config = dict(
    vocab_size=1024,
    positions='rope',
    attn_scale=0.125,
    init_std_down=0.00589,
    schedule='wsd',
    final_lr_fraction=0.0,
    steps=6415,
    dataset='wikipedia_en',
)
Each number is 500 + 50 x the weight over its row's rms, rounded and kept within 0 to 999. Layers, rows and columns count from 0. Numbers have three digits each. The size before them is the row's rms in percent of the matrix's.

# layer 3 attention query, 384x192, rms 0.12, rows 231-247,294-310,358-374, columns 96-191
092:606536551636579530565507488499480488497547505475580521471474497445492568559436445471519518479513502466445571480480477514584551520499571541527486535490453532535450447475494550537537468444487452474532483563483503423520424455469503487499574407510512636451504537534513561609498477464531459561
093:516527464475481498423532442459529400538473519513543419577457427387486487481554483508533443551456440487465527401443524444529483508553508440654491542587486563573491501431440443413508495460437464514473540459529520492473574492520481486501575535491483409600461526513421478504511570485512568476
097:424470502561504440429530514571503395504595462490499542453510488509441515522499539451593441456536518472485514473469601519533455435458509482475461460462417463536486454492473500462488444470458481410485457518420537478483542467589445452554463387523445572514508464484452483515493447516528489449
095:528540607497455555453520519487432429533486512362461477597500428501484521502538442535578503445526589524500390489511477546578499498410378480531516561440385484516448552507528465499539468493534429453511514574507484504518470491523532428443512539531444642516462417491542494532558514599456447556
091:466454505520534440508493503501534439556495511489537488432569471421492523473511519401561544539504476523437602530437547607504535444559457493535505574467533504509462419516444465560517539522530526567486530542369499464414476459561495477483478506475508588498543523565477540501559497453505501651
099:534454536485495474440584534462485496514485580558469543526521393453456485440503563549520489433517447574501457522550487505446451537464496507459560536588565465517572473449443480529574552578429484426546478445482525510518504448517499607468497532410470479488498552435566400507405487567425535475
109:530579453527451549490487498481492555489527555466489525405559508494582437500455408425591452505557511468593518488492577493463556436509537481533517532429570485554487492457511504489538503522551529532458467531552567489530512513396529611564501468598491512477534488517502459460551563548605469558
098:442476561533452552548446516422456467541461533534403477543488467556419535509525539496393480517453464475490399483567365501567599518511471569481497590463435409478491442467496468470553462470490549509562478491573424529557533427542495429457481442576566522552506561558425549558425471406477520471
122:478468586528493547600485486636538517534414582520530537487469406474470515528508451522548437555452498462516470500495430550458478458510496529454480435496477448479571401447566504590608505528524448451480511513612577424604473451449507567439468485537540505444456511545493535455516538487503500528
104:472501537520470395484490492547557500470560470431399483547507552452516393502574486483528563477507556487460550502583537520434478569448523503480640568505432543508624497535488585566501521553499522465521553415623497470376388515477517489494477462496484581583523504466377489497470400510497552511
100:535584508528493538546475551561432555451536526499460462449462513449490446515512491531487476519431515508445437476384515515505451521544530444489424429606482500433463565520542542395432429393515532522537521467529471523564412567396562487570490529590527556457470482595498532495486461459503514509
107:444483498518539497619506533435501526505501552520547449433447430503434522446429421470476428520434565489369503457532542474527558563516554511501504514486424578470476543489481565463533546470510510566530553448478490463470446579451490462482521549516492575450445447477509493419534447579566574563
102:479335516485569476513516464462562386538491447465559546498462451565484530385548536426546536405471503512496522513471435496419520487512479481397616577474508521531482606458477571554435551538446498427497466546579468450570545539562437475449470469515433538523457515510524497545500602570522525474
105:609458483471565546481512588447542459495520555495480534583654403508476541493429483448477544438504501489426456539469536539507515439548564443441480420479473491505506486493532510567521413508393473451510485522521516487511445469503563514537616476525529610541443516373520515508525503545571483557
109:482599451481478590512534495537523440503553421491562495554459433434578542519540443545500498553548411542564549523500581538481485408437498484413570577601522511463423382447497520491526492560547559479557538486430520506463447494421493406520475415443497398540495564482474549539498520525465444488
115:332546516488519487563425563524513522491508526511532563470506491457501425461469523462368533442551537553441542509510496413523450392428493514552522582566554430581547444523454525481496437558532493486522567498486532455540406459499527468502552488496505486509482514625534581546493571566474558431
097:461491465506490479446457472555575486472478476531559454507423521513505518479578506509409484551387456585520474547585470495546480409481419475524551503469431542462523586522503451525558490474501432544560480508528490523517485472465660499529490485457521491561451545529469493501456550527521525529
095:503511532480491442430504604503432532496519464518542473545490484462556503471506510465542479496510549462474497412391539525391396506454408445434475466499498437472603473526398511497512548438557584437456566561559497618493519550620468480487473451547529488461564449544499426605483457422547518439
100:548491492528564452518451492529461504461451430563526544509478438423515510379565465456525495540487563468520489436541496565583589493542426488483523502535515537509481588413566480496515466457439570404521547549478565510472512506433534467439485549542498562562534529454400464494453481524508441531
091:646493569453506479567450392541484424570435401477521481474503456571550475429551503458525522501527439500464515438462488525429595589535442507410509482453551529525430502520517541474557465486580443451525468608567568514571561447459509572520575503444525527570581529601454557500465450476497541421
093:522466434539407533535465516530469470542524525581432569438487432397487545540472517531531537526511532493539518528569582504518447413585579447506538566460556488502508563543460519542467443488424524398450486471478492506604498510580449556599530469541510514572512487565583515492596469508495509472
102:441447476575570549423505535530484470524453461525482575610525552493545494418484488453462559662452461495429526472537429469452594537480520481486462474548511482478433560463567500509470539494454581525513531510528609504506513522538534486514503466475529575498493573448522497441533473476484493466
091:533519456470517494485532508557446464523541471470509545412561548480476574474510561451461492412490473493464549495430556514467502490503499589527516521458463551406485466619458436503590553416479409445439512543464523466542578502556506434466569459461553544504537428507562439494487482508403540449
112:552504502515495516450564464591583544483533571466492450447543456477577503519467603448499583488607494502442487516573516527402591453493471552456421503554583477542517456638497498501509521579473401522528387570439547523538501555510470598454460538467559472554527505591501576550487557510570444630
101:525489506553563523578482515423506527587480561572476503411418518375555505446553491492532541543535549440472474534488512517519462493481514490449575467361526505405383461478585455404530437393535461446511495516501479488517497544500527598475501529563474424462494483414488506505526452528519547545
098:539580405510494484482486510483533534528472459517500451505454443454525501544482508502468565417452552559569446471531529517468558526436516460556455521477649377488617465516558487470542451473429515511451512442476410505564526517547552532547397440564443500429531478489431485559509561431539553564
099:477535451560576569574607505482520456520530534601431397468474606557542372471447560502485520458517482481410465530551489438425482379577537517450573452497446535532526416521531566488448555467439467519516482501505498433510553450535454580430590497462487561477580572521477542469554503527530438420
105:501474500547524575465591611452521510433556576425505541547599514436494448519527506413497512471464459449496488579475444467440437518453548509444489470441491585523456534481509421561409596540494523470499492511460473585422494573509467523584421549534474480489482500531534543430462578584527495478
097:516529538485441446488469489456580506576537471487558524542542495472440449422460583552511544488466560545536444567566519537552588580382536525488515585523453471473575585534539481502577570495490468512486509514482489467613542535478400432491509618549522447494431442519409588459527550505468425503
106:533476435530442464482528521506432524530436526423426427506488460476410449504397455551469523490475441508558502447480534466548627465530547456552492570454498440577493496505442432455538456443500496529441495463525592467482533570478511548483590576564458490507464507536409443439439460403407479538
106:389578523473420538610522507537408502535503557445510452536503470482485509576506534478541527412480505482577465497551461416406469522482510450470536477611525480517383516457512534524444504450465522463584496398453529514446506459558462487525465418526490487464562464537537512540524457482495489465
110:514497564494539494602424550467549422468494446505590484458518639500459448401440472546527498569492460409571540464507558543533455475461482586455458532514565520525423540478526398399513558459418490472487431546543504447514426491560491535507545433431556500547604496543454560478481471546473470523
106:493622484452426557469493412442473488504448525512522528413573600444458452515528472497505429526401464492491481559446598587560514499426511463510492454417501527514593452404429581507493452371486515449511564390508465601507482532421427492583502578430500503427493421570551528549476496520439470584
108:532474491683523493425508531422416481393556469601542549483560521539452480394453604500482516479501509564520473512545513374558465472447475457508491529427501493553511452494517481530493439591508507453439564593422521505538517625503467500434489537517455491491566488464515502458508519552457483482
101:517607481472496465497574459503478453453444531522470418499510567537589396427529572531477498609465514525489446481477515547414448427544520529605498449648476518476532480459529395478482538562522577452541515452444523452423399456485461483463502505449539459534561472500615527549396516518503597396
093:463493484413573509500504548510484452502406488561527508505499495434513451433519582532463521555396474452446402574517509511470495543587530468450455574410450494562538497448461603460430540557526575544456480536576476489320420414583536533549499545484436565507538572385532479556601497509542433508
095:571501494504522491440491485524394516525562554532534494385581407570429524488559468548566548642527462519485606547507534564482552480510509456515512582531513531475457487516465492470603471573457449515519468423469421491519416466571433454521402540460591495502496550402494493468451434366484470491
089:521494502466494418482524487589532510545501455374578510457556580504441505516386485537433456442468566576513551519545543464528476448515532552421396568493462478584397589504560499502482466565493445508566492447448495502512481446429459546427538576508488442467575549524536433535573496517523580505
096:427408514570508493542547522469510470599501528477488472586475512512474572495401468460458577521423526480551524490565562480501534615502462489516494634424506458444544478610504505547539556585539499489473512583530493559557426527610512457441542487477537570474497596454463492407404529359534517478
097:454665511450577481495487572492571445451481486535454532617572493441473501487508463524505472528485504497531515477520567544537563404503441458433495495552389469580520453417466359526551534489541484489505520506454552511398461515453448461498461501394521520475534522518502477559493414493525553588
096:532513454497538499503541566426463533537482536488489496474519470604478499460517490542586509583451411561389507428499460423488490520441538502531449502490547596468417491483434458557440517469504484462501487464450437526453459550454488541559490462552538496595477504526303537480425468542510542480
092:552506433518482518465546429539548427461519538429517405508454467544410556460460449431458531527467605487513499543543570524467415400467516511453448461372550445537616437454460543406506454543459440457462435602559439511561547462551599483433435614583468499535559569558492475503477472548506524466
095:511524495483405417525471593517414501519428519512468512464508447448497468488589487434531481491504556502448492474483473398531472409601566485514481489547443574524492621465473542517523555471378460442500503497501515478542551515453489482523488494596550472514561488509500523452399422499444480504
090:612538587544486435441506495538515491466469524463481519454524412414619463547523499381486500450475456478512479502490521519475536576504531482479449485528463519549408595459522461505537473462580579496484482524516572409514497474342449549415415544464474488577544552455531583459497522533583478444
096:428386544536546534451463525475476540469457475462541535509449514501460500460600493503534468577520539551487537517435521497563504466431431440452563507654475525548473569568543566438563521547553532544541496557614465542435492560495532552426556493545496496417597466547452533439566453444640568547
090:426444591464659554485469510496492464464493491506398456451435569490532417508521489484586525483581440628490420538420513489505492595464580493553455542458533480507597519567510520496424451525515513544456478524510501497560421463451522586423615432549522528488448414470391563451507469496497446573
090:582456508459571585484518469506483528511526514494414480468563493499458503517514511547536446529440497462398530446472475527430608526557585497509511500472499463497518382457502439468507595531469488489434479435525530552439418500497526541445427408529504546527448484452517579517519542525522480529
103:463434518444474519517470476490526415547556483433499457438474477539594505499479475458502425405450527556544422574505481472498425496459612528489529615469574493553577518532537517490441451525505473476493451576551529508447457557520399574483459482563558471458431535510462466602531528451492461458
089:456492510505483524550498615493444571419527525454505506483549462496526610550463486499465427499507472582552436493523513618511496534508564482469530479479516419510589557509522570442515528486444621539567515491544474543479611448466535508528448525482611387445525502492558498498618469470505563495
107:477478508446465407518464492604482442499424491511420494501538533535493481541539459454488492443442534454442568430595521488571471511484524454521505515454474516470556473450545597476458441470528431514582515453447471536563594591484559501530444561564516522486498501509483465561455518521521585546
101:592602468506538463474500531525461530434467505457481472509438426490558453463571598566440440490409422425558551542424491442529504535526564568556542494464457580567552576477461453571520547520446521443424470472459400563546446438438499495446469477428474487494408484450551542584366447486512459488
# layer 3 attention key, 128x192, rms 0.122, rows 102-118, columns 96-191
101:520505544468457586490457499480511455477554429494535582543449490629398542506402538519515521461503483545442546417524570478564505472552475486492485423454538522464490515480431475512411545500563438514536518456532501486571546491540535579457458520519606569563501484334397564534641505513461540482
103:545450476518456527534459529584469537563576517462492508470430558495554450599593503622574450361575493506494520459624645428550490460500465562487557390626555425591557549458521448527463487461468433560546539447523511544431516506457483496556562500534542535428596493557470549529470514509505564458
102:541570499460557449620474478511544515451460424474561491529414487561511498488519486436489477514530527467555534510555527523491430359535379495532514517545597483517480466452468465501474449509490518517546503504449451522366540543363587472499449530500550458503517414532545456497458395512565546454
099:541488527424442524600427486409561556466492514540506393516499494499483485385514608501429479531595476514476450519393490531559498402506509524493427466438549532559586408541529543457549541522454486462469526571487525399478383519623565457474514445360465534554488483497486585502488497474530435499
104:459542568417494557492551537612504530432467472524573527501548434450520480518428549581580445487510458510395592461446396416456444492541492559416557490515470513484470494539517472453474484507495566429528525383395581479431398496464490538506533487518482417537486467518450472498535444567528459501
101:488455555544424587562516524463552526426558506513472508445580479523471668533473616513540423581496411493554468423462501458427453500466479528531498495461522495541489497514438511504470569449460444523550528431471525524459538485550496458440414548557525435527545525400440544488594416523586497479
106:446497390492572528471474428490479445558454478470479553545626495490374470583495522405503545406393600525485562528484502590545515443462538400474516468525547522501588465396508505458532433438538541534485451516368463534490389436490528519528457510501494498558457500517489483422504372411573593525
098:489480605498433509483543555443448430441474487533430483488431515460576519609470447474458450510563480623507521462511516454464558511498574481620529472481534536511492572482563491540508395499552559492442428599533429458460482594456501440456494464454494534421470566457479540518539457491534435522
107:520511519551513554491533457580574576382560464481554430512530573597495441504558451459400526410447570567560521459494554526517515508510450441516562592406523559500420492515541541465549470548476530513569461470491445552509434527453512490507431538477513548450477555475484511486544547516504553499
104:486400543440527543449485504463531611536538423535495497489548535531509508500565527473541488501481478516482514540551475562457528501384500440447543443516510539502465468489471558480372589407443487501488482463477456569603521558445504568500556443457569436458503510471510533459508556461463389418
104:463492407387505521488535484486512503447519518496482547544487430430457524461509568455505469440484413449493558542473544554500543491511553505486493499477424536434494558528563561558489434401535450487477434502489619480544402392496572412458435512477582464514404517421556533535506433626475509525
107:475565501591563492500545529525488544445578558465480463447537540484571462454509560465489493483514541467527542594526460483418513555523503474470505452482457502491431458470453566529466520414464489531468389526582437523445549575415471489453485526642405431492490493474457505491524500469443474484
106:477508541474521488467561482549528536552481497422471495388515572508530525548397490457380430477495475508477532563492512517571464411426494542493469430481440505561470533492496503441497368481430432503527511479498391535522602470427582459488559550462472392504544509590524450502598529416540660477
104:467511535495482508511555534590473438470460488655449551550470576433346474527504504618569442540447582503500599440642418493550492480486442457551483449568491624475463510506479539557566521455510476370478499468417491421516560463424530485405453510460511457517504474543520555471465506522456489518
100:487441517513565487529519458464567541477551491565571464475439557467518563427548445406452529465503503502477601522515472542504547471554483577511430485480535502441557428505489463497454441474505476552486449538447515423458431472573479498484560453437473472584419482566477476507621362499459495452
101:528474613525469503451531476422511488453468438584517479426522488475523471344460502544481455522605557475527427545540423462515504503554578413469482477508551442491572541511541456510493444493428467520632618488516519469429495488435561443497448467508405450425495489570514594507518488442475465460
108:450413575493506532555569430483488491523474413559509470396616534550483428518518501385506479533421392575476424606542504514491492414531530488547511467448532475500368575526512507560548526539538541513546506506446549394410495522470527538544469496430466488450549532569412509481516580540452546510